config = dict(
    d_mlp=1280,
    norm='rmsnorm',
    extras=['capped logits'],
    init_std_up=0.0408,
    lr_head=0.0105,
    schedule='wsd',
    batch_tokens=65536,
)
Each number is 128 + 32 x the weight over its row's rms, rounded and kept within 0 to 255. Layers, rows and columns count from 0. The size above them is the row's rms in percent of the matrix's.

# layer 5 MLP down (transposed), 1280x160, rms 0.238, rows 45-54, columns 0-159
size [105  95 102  91  89 107 100  85 103  97]
[[ 50  96 163 197 123 131 115 112 108 117 125  82 136 102 135 160 159 101 155 101 106  85 110 119 161 116 147  98  81 143 168 128  81 132 144  93 126  99 107 163 153 175 159 126 118 134 178  87  87 153 113  89 126  86  54 151 111 177 116  93 183 133 118 127  99 185 127 133 131 108 112  67 118  79 158  50 100  61 153  82 138 154 104  72 130 118 117  73 123 176 157 141 121 144 116 125 147 111 152  63  73 173 157 102  69 154 112 146 105 156  90 106 121 143 140 163 166 170 119 118 141 122 165 140 115 154 114 115 107 130 117 123 156 174 198 146  65 184 147  76  84 178 147 157 148 142 174 136 123 112 126 128 104 154 114 170 102 112 170  99]
 [125 128 129 148 132 165 164 123 154 179 126 146 101 163 117 136 169 117 146 164 166 105 160 149 152 115 184 148 197  94 139  76 150 168 104 143 159 140  88 127  99  77 156 152 157 143 195 140 155 155 136 141 118 146  74  89 177 131 107  12  98  58 143 122 108  76 112 106 133 134 157 129 113 108 109 150 104 151 130 198 124 151 133 125 110 134 142 113 112 146 157 148 138 155 144 145 157 118  86  81 156  86 177 158 132 157 160 143 153 113 123  83 135  59 162 167 118 114 130 100 124 146 136 138 101 116 174 117 135 117  77 106 109 126 143  92 116 146  74 134 109 147  20 173 129 128 141 107 184 140  87 182 143  88 188 152  71 182  89 115]
 [151 140 151  97 117 140 147 113  97 114 138 118 185  23 176  74  77 131 110 117 146 154 145 119 136 180  94 157 152 185 148 173 135 121 109 173 102 162 158 109  98 105 143 121 106 135 133  98 129 108 126 117 132 145 190 148 161 113 163 152 136 103 184  79 112 179 118 162 124 135 169  61 126 102 107 143 241 153  69 163  92 150 144 130 141 104 115 158 163 117 147  95 129  90 120 167 134 119 166 147 127 118  99 136 131  94  99  95 145 180 172 151 177 195 165 168 115  88  94 196 121 195 166 156 141 137 106 173 109 120 128 114 174 130 125 158 134  92 142 130 110 149  74 138 101 133 164 143 136 128 109 115 119 141 173 144 167  98  51 153]
 [143 136  63 140 135 130 156 148 137 111 138 129 109  83 149 118 132 129  69 166 165 136 162 116  81 126 179 115 145 177 110 136 172  82  89 149 103  98 138 113 113 109 102 133 128 144 181 161 155  63 197 140 105 132 145 126 152 152  79 212 122  95 160 118 149 113 177 162 141  95 129 170  78 127 154 103 105  85 117 148  97 144 134 114 138 108 120 122  43 125 124 102 159  90 157  85 130 145 120 111 153 130  81 135 188 138  85 164 152 184 166  69 143  72 106  44 137 107 109 111  75  67 139 135 191 160 189 109 132 160 112 118  72 165 120 167 161 131  99 123  87 106 133 161 142  64 113  92 103 145 116 158 147 182 119 115  89 133 112 140]
 [153 143  62 146 116 120 122 120 135 108 159 146 102 142 197 134  91 121 151 138 132  63  91 153 152 117 111 130 150 218  46 194  92 129 108  67 101 141 135  89 114 203 135 114 141 160 136  90 172  80 161 160 117 109 138 159 163 155  99  51 159 107  60 130 127 132 151  85 177 141 165 184 132 150 160 136 106 125 153  87 115  91 129 149 138  98 173 144  53 142 161  96 136 134  67 161 131 134 154  67 157 157 150  80 137 131 171 149 151 123 108 182 125 140 131 115 111 148 124  95 102 121 128 132 143 194 157 128 134  94 148 136  96 125 149  64 123 149 113 124  81  89 127 149 145 131  90 105 116 144 205 133 116  82 141 133  83 156  98 147]
 [122 129 160 134 139 146 182 131 111 153 144 118 143 155 180 156 117 153 125 149 175 133 146  62 152  69 111 147 150 127 154 144  91 160  87 139 166 143 114 172 169 140 131 113  67  92 104  82 135 167 192 166 129 130 100 124 144 103 112 103 143  99  95 107 115 137 177 132 116 154 162 109 187 126 157 143 164 142  92  82 133  70 127  66  89 108  94 123 135 138 127 174 107 182 178 137  97 153 125 133 125 158 157 144 156  70 161 166 103 114 105 184 120 137 119 181 181 104 111 123 137 146 127  60 149 146  76 129 199  94 148 192 135 148 150 128 185  94 139  84 120  99 114 132  90  82 178  20 141 119 120 170 108  89 139 112 166 176 138 161]
 [ 98  73 151 166 150 156 228 163 128 171 107 156 208 147  78 100 103 155 161 150  85 165 132  53 109 126 127 153 131 133 145 111 111 121  81 146 115 129 104 184 149 104 103 151  91 111 101  78 157 142 205 128  66 114  89 112 193 177 126  80 132 101 124 197 129 162 155 152 116 175 158 114 169  99 219 124 142 127 136 101 201 136  92 111 162  91 100 115 146 118 109 122 145 118 126 143 117 100 164  82 137 119 121 105 131 120 110 156 138 101 160 118 103 117 120 113  77 149 112  81 144 146  70 149 107 133 151 169 168 112 119 159 178 143 208 148 132 150 126 106 147 146 136  95 140 147 113 154 145 154  82 150 186 127 144 150 143 135 113 169]
 [118 132  84 134  95 129  90 118 111 121 157 108 143  75  96 143 113 120 181 150  90 145 143  56 117 109 126 113 146 136 113 178 155  88 154 136 131 143 145  95 148 154 125  73 114  95 124 147 137 135 200 121  81 146  96 125 124  88 119 152  64 139 127 100  76  91 132  67 102 102 104 101 105 109 163  94 190 104 110  87 109 140  96 103 128 121 152 130 125  94 120  89 130 139  96 112 113  86  95  97 151 189 152 123 130 144 119 131 114 132 118  85 103 142 109 159 197 114 113 108 140  53  95  62  53  69  87 215 118 132 126 132 135 164 190  66  85 150  71 110 124 148 159 132 211  84 123 157 109  90 133  86 114 166  60 128 125 121 110 132]
 [154 104 104 150 126 135 104 120 109 116 100 155 127 125 132 170 175 178 125 160  92 148 127 123 103  93 119 106 171 148 120 114 107 137  93  70 130 104 133 168 127 108  91 152 176 176 102 138 149 158 128 138  98 102  91 118  76 144 153 125 142 129 114 188 144 130 158 110 161 210 109 137 114 137 155 178  21 128 167 146 193 146 140 111 126 111 177 174 122 129 149 122 132 165 123 156 128 156 175 118 114 105 189 108 112  91 163 113 138 164 104 186 173 123 124  79 138 119 140 133  80  69  74 184 188 128 125 123 101 149 120 140 196 150 146  91 111 153 171 135 183 124 133 195 120 166 141 134 131 113  91 156 136 103 220 182 183  63 130 139]
 [114 148 130 102 123  81 128  91 133  88 110 160  51 128 117 115 166 132  86  98 140 135 192 133 126  98 148 137  99 136 117 177 138 146  82 107 135  88 177 107 135 194 141 130 147 122 124  73 175  98 158  94 108 145 115  92 119 193 135  75 126  75  81 149  87 103  99 145 194 119 134 149 125 165 113 150 141 114 100  66 150  84 141  92 159 117  51  89 169  47 159  95  92  90 120 156  71 130 169 134 140 130 163 150 146 130 152 161 194 143 127 126 166 105 109 119 104 182 116 142 112 151 126 121 122 130 164 153 179 198 104 117 146 153 156 105 129  81 187 188 125 166 154  99 118 102 169 147 114 191 141 136  88 156 136 111 112 175 118 169]]
# layer 5 MLP up, 1280x160, rms 0.239, rows 46-55, columns 0-159
size [ 95  91  90 103 104  86  89  95 101  86]
[[113 111 159 132 121 144 111  80 165 162 104 137 125 113 101  94  97  86 139 141 150 173 142 139  89 138 126 107 119  80 151 142  98 132  97  81  98 146 129  90 143 168 128 130  95 199 155 104 150 105 141  98 113 150 130 139 135  97  81 182 131 159 102 106 194 128 135  80 241 145 113 167 183 133 110 139 140 127 149 101  97 134 161 102 187  68 140  84 171 154 108  71  92 110 157 123 140 118 112 117  92 123 100 144 114 142  57 124 135 182 173  42 146 103 105 134 139  82 116 152 100 104 155 133 151  45  98  36 164 135  93 122  80 124 174 102 162  88  80 110 155 107 111 106 100  98  86 108 128 100 133 121 154  99  93 159 157 106 128 128]
 [114 138 116 102 194 141 156 159 130 157 158 149 120 168 119 128 110 121 152 130 147 149 174 105  90  95 136 147  97 110  92 123 137 156 102 160 116 120 104 145 141  93 144 173 121  91 151 171 109  83 137 188 101 131 160 125 127 198 124  75 143 109 105 194 150 109 112 164  89 101 130 127  86 123 115 188 125 159 140  92 125  72 113 173 116 149 118 180 148 112 141 105 176 156 174 177  94 101  73  61 163 109  79 174 127  86 132  97 111 177 100 123 133 148  81 134  79 130 165 134 172 183 105  81 144 188 141 173 148  97 100 121 110 107 132 106 193  92  90  32 151 130 189 124 140 149 213 112 122 105 109 144 104 125 113 103 112 150 182 112]
 [151 122 105 125 118 155 100 164 112 137 156 128  93 139 100 138 145 117  56  95 115 125 153 138 130 173 164 140 163 122 142  59 152 184 110 171  81 126 105 173 163 173 157 142 132 116 123 107 135  76 106 146 131 126  93 161 109  90 187 139  52 128 104  62 135 112  69  87 155 121 114 133  90 142 102  87 148 122 142 154 144 132 165 164 154  82 114 104  95 102 160 160 152 109 141 133 108 150 108 114  43 113  91 153  83 143  63  59  67 106  93 173  96 126 126 128 124 150 114 180 173 142 113 190  88 126 147  90  90 143  99 104 116  90 142 146 121 119  69  82 165  73  98 160 109 150 130 190  58 184 147 145 152  91 140 153 150 141 109 137]
 [107 121 180  65 142 143 151 131 121  85 174  94  79 110 134 132 176 165 132 132 113 115  86 173 150 145  99 101  93 135 109 123 129 138 134 147  55 102 110 113 192 161 121  76 125 118 138  98 146 116 134 161 153 174 149 140 128 159 118 104 153 179 139  88  93 157  62 164 170 110 156  55 152 152 106 182  84 160 117 104 148 143  90 165 134 120 147 108 161 108 139 169 166 168  94 164  80  86 118 157 161 124  81 160 185 116 122  92 177 144 181 144 215 102 138 113  32 134  99 133 149 145 166  56 136  88 156 111 103  70 134  94 105 130 181 156 106 160 168 132 139 113 112 153 105 157 140 172 133 109 137 164 111  99 127 110 114 166 112 152]
 [118  81 149 129 141 135 135 100 154 107 153  89 137 163  54  90 140 113 140 160 134 167 158 137 129 174  94 176 123 121  83 114 112 131 105 123 134 186  86 106 146 228 112 114 109 142 127 142 113 147 168 117 183 129 133  92 125 139 123 136  84  57 122 143  68 144 123 158 138 156 140 117 152 111 104 191 132 153 129 203 133 178  90 141 140 176 151  89 108  96 105 171 173 104 101  86 144 133 131  98 148  98 120  53 149 163 116 101  94 169 132 133 146 104  93 151  73 123 108  92 177  77 117 115  86  87  94 111  97 108 146 113 109 138 121  27 128 131 131  87  92 114 132 120 162 110 101 113 120 131  65 174 137 155 170  51 100 108 153 187]
 [129 250  71 122 113  80 119  86 123 160 119  79  81  89 118 101 116  51 138 172 135  86 107 167 113 153 165 153 103  87 105 180 169 110  80 143 145 178 108  90 128  73 155 142 161 194 123 167 104 127 105  78 100  96 196 115 150 118 115 141 145 143  72 104 164 133 131 124 125 151 104 132 118 167  88 123 100 138 154 124 104 107 114  82  96 137 166  98 150 158 151 121 135 128 107  78 138 173 108 110 177 171 117  92 141  97 181  64 163 173  97 119 160  99 127 126 150 190  83 101 149  89  95 106 121 127  91  76 146 105 154 138 110 133  88 136 106 115  89 146 124 146 159 116 107 131 157 189 106 126 151 100  72 151 155 127 109 135  94 103]
 [128 203 137 151 117 139 154 146 126  91 153 138 116  75  80 165 150 144 111 139  99 143 137 119 141 103  88 143 155 156  89 164 141  95 171 104 156  76 126 108 115 172 145 138 125 142 118 125 139 101  81 126 136 128  93  59 168 142 122 188 128 151 131 127  69  98 104 114 204 105 144  83 105  54 106 123 143 141 165 150 175  97 166 149 164 141 164 195 127 110 135 142  99  78 167 138 133 106 122 100 111  93 181 167 104 139 174 129 140 161 142 109 132 149 146  98  94 138 100 113  95  78 102  96 120  90 138 179 151  28 114 132 207 157 159 124 145  78  92  57 154 138 181 107  57 163 115  83 100 138 127 150  69 108  96 130 139 115 140 122]
 [134 106 185 113 104 173 140 113 113 140 131 101 134 109  70 123 168 147 106 100 127 101 160 143 112 207 116 114 106 189 125  90 125 116 122 133 159 161 140 189 146 201 112 162 145 163 130  88 157  60  99 107 137 119 137 115  89 149 125 149 125 154 121 157 147 112 147 157 108 141 175 143 101 110 130 124 146 144 109  68 108 125 182  62 113  98 137 159 113 105 124 111 146 114 125  85 116 203 154  92 167 135 151 107 143 126  90 102 124 164 149 148 121  85 113 101  87 185 124 107 159 140 181 134 132 145  75 119  60 110 156 161 115 116 175 180 148 110 136 115 111  98  95 107 172 132 106 130 120 207 173 167  65 141 132 161 106 171 232 210]
 [ 55 191  80 130 115 101 180 134 149 123 122  80 109 141 121 147 152 100 143 121 122  92 176 129 142 159 132 100  84  77 169 121 146 157  50 187 164 152 107 119 105 117 124 120 152 151  77 138 117 119 117 142 120 113  96 106 178  62 146 128 124 135 106 109  80 104  77  98  94  74 157 183  98 104 108 161 147 146  77 118 154 130  79 119 122 135 177 119 146 152 115 108  88 127 143 158 118 106 153 129 139 165 140 118 107 157  84  77 174 154 114  93 111  96 146 132 115 120  99 158 127 114 111  86 131  67  77  81 158  89  62 140 104  78  93 164  61  89 121 120 195 128 168 131 133 127  94 134  53 102 134  58 120 135 110  81 186  95 163 125]
 [124 145  98 164 100 134 117 141 195 146 197  92 211 107 158 160  93 113 158  96 105 119  58 118 119 162 142 112 191 147 154 112 154 167 145 126 144 107 117 116 167 103 138 156 157  66  94 142  96 166  80  67 158  96 109 153  93 127  88 106 140 129  82  95 124 164 152 140  63 165 160 141 117 131 113 122  94 154  72 148 165  81 135  73  77 192  91 157 128 154 121 180 171  80  88 118 156 122 153 120 185 135 131 163 157 106 108 140 152 117 159  95 118  74 112 131 166 169 110 108 157 149 111 117 117  65 132 117 112 188 147  70 121 105 145 137 124  85 138  97 154 164 102  91 164 119  94 188 114 135 169 154 127 137 140  73 114 147 163 167]]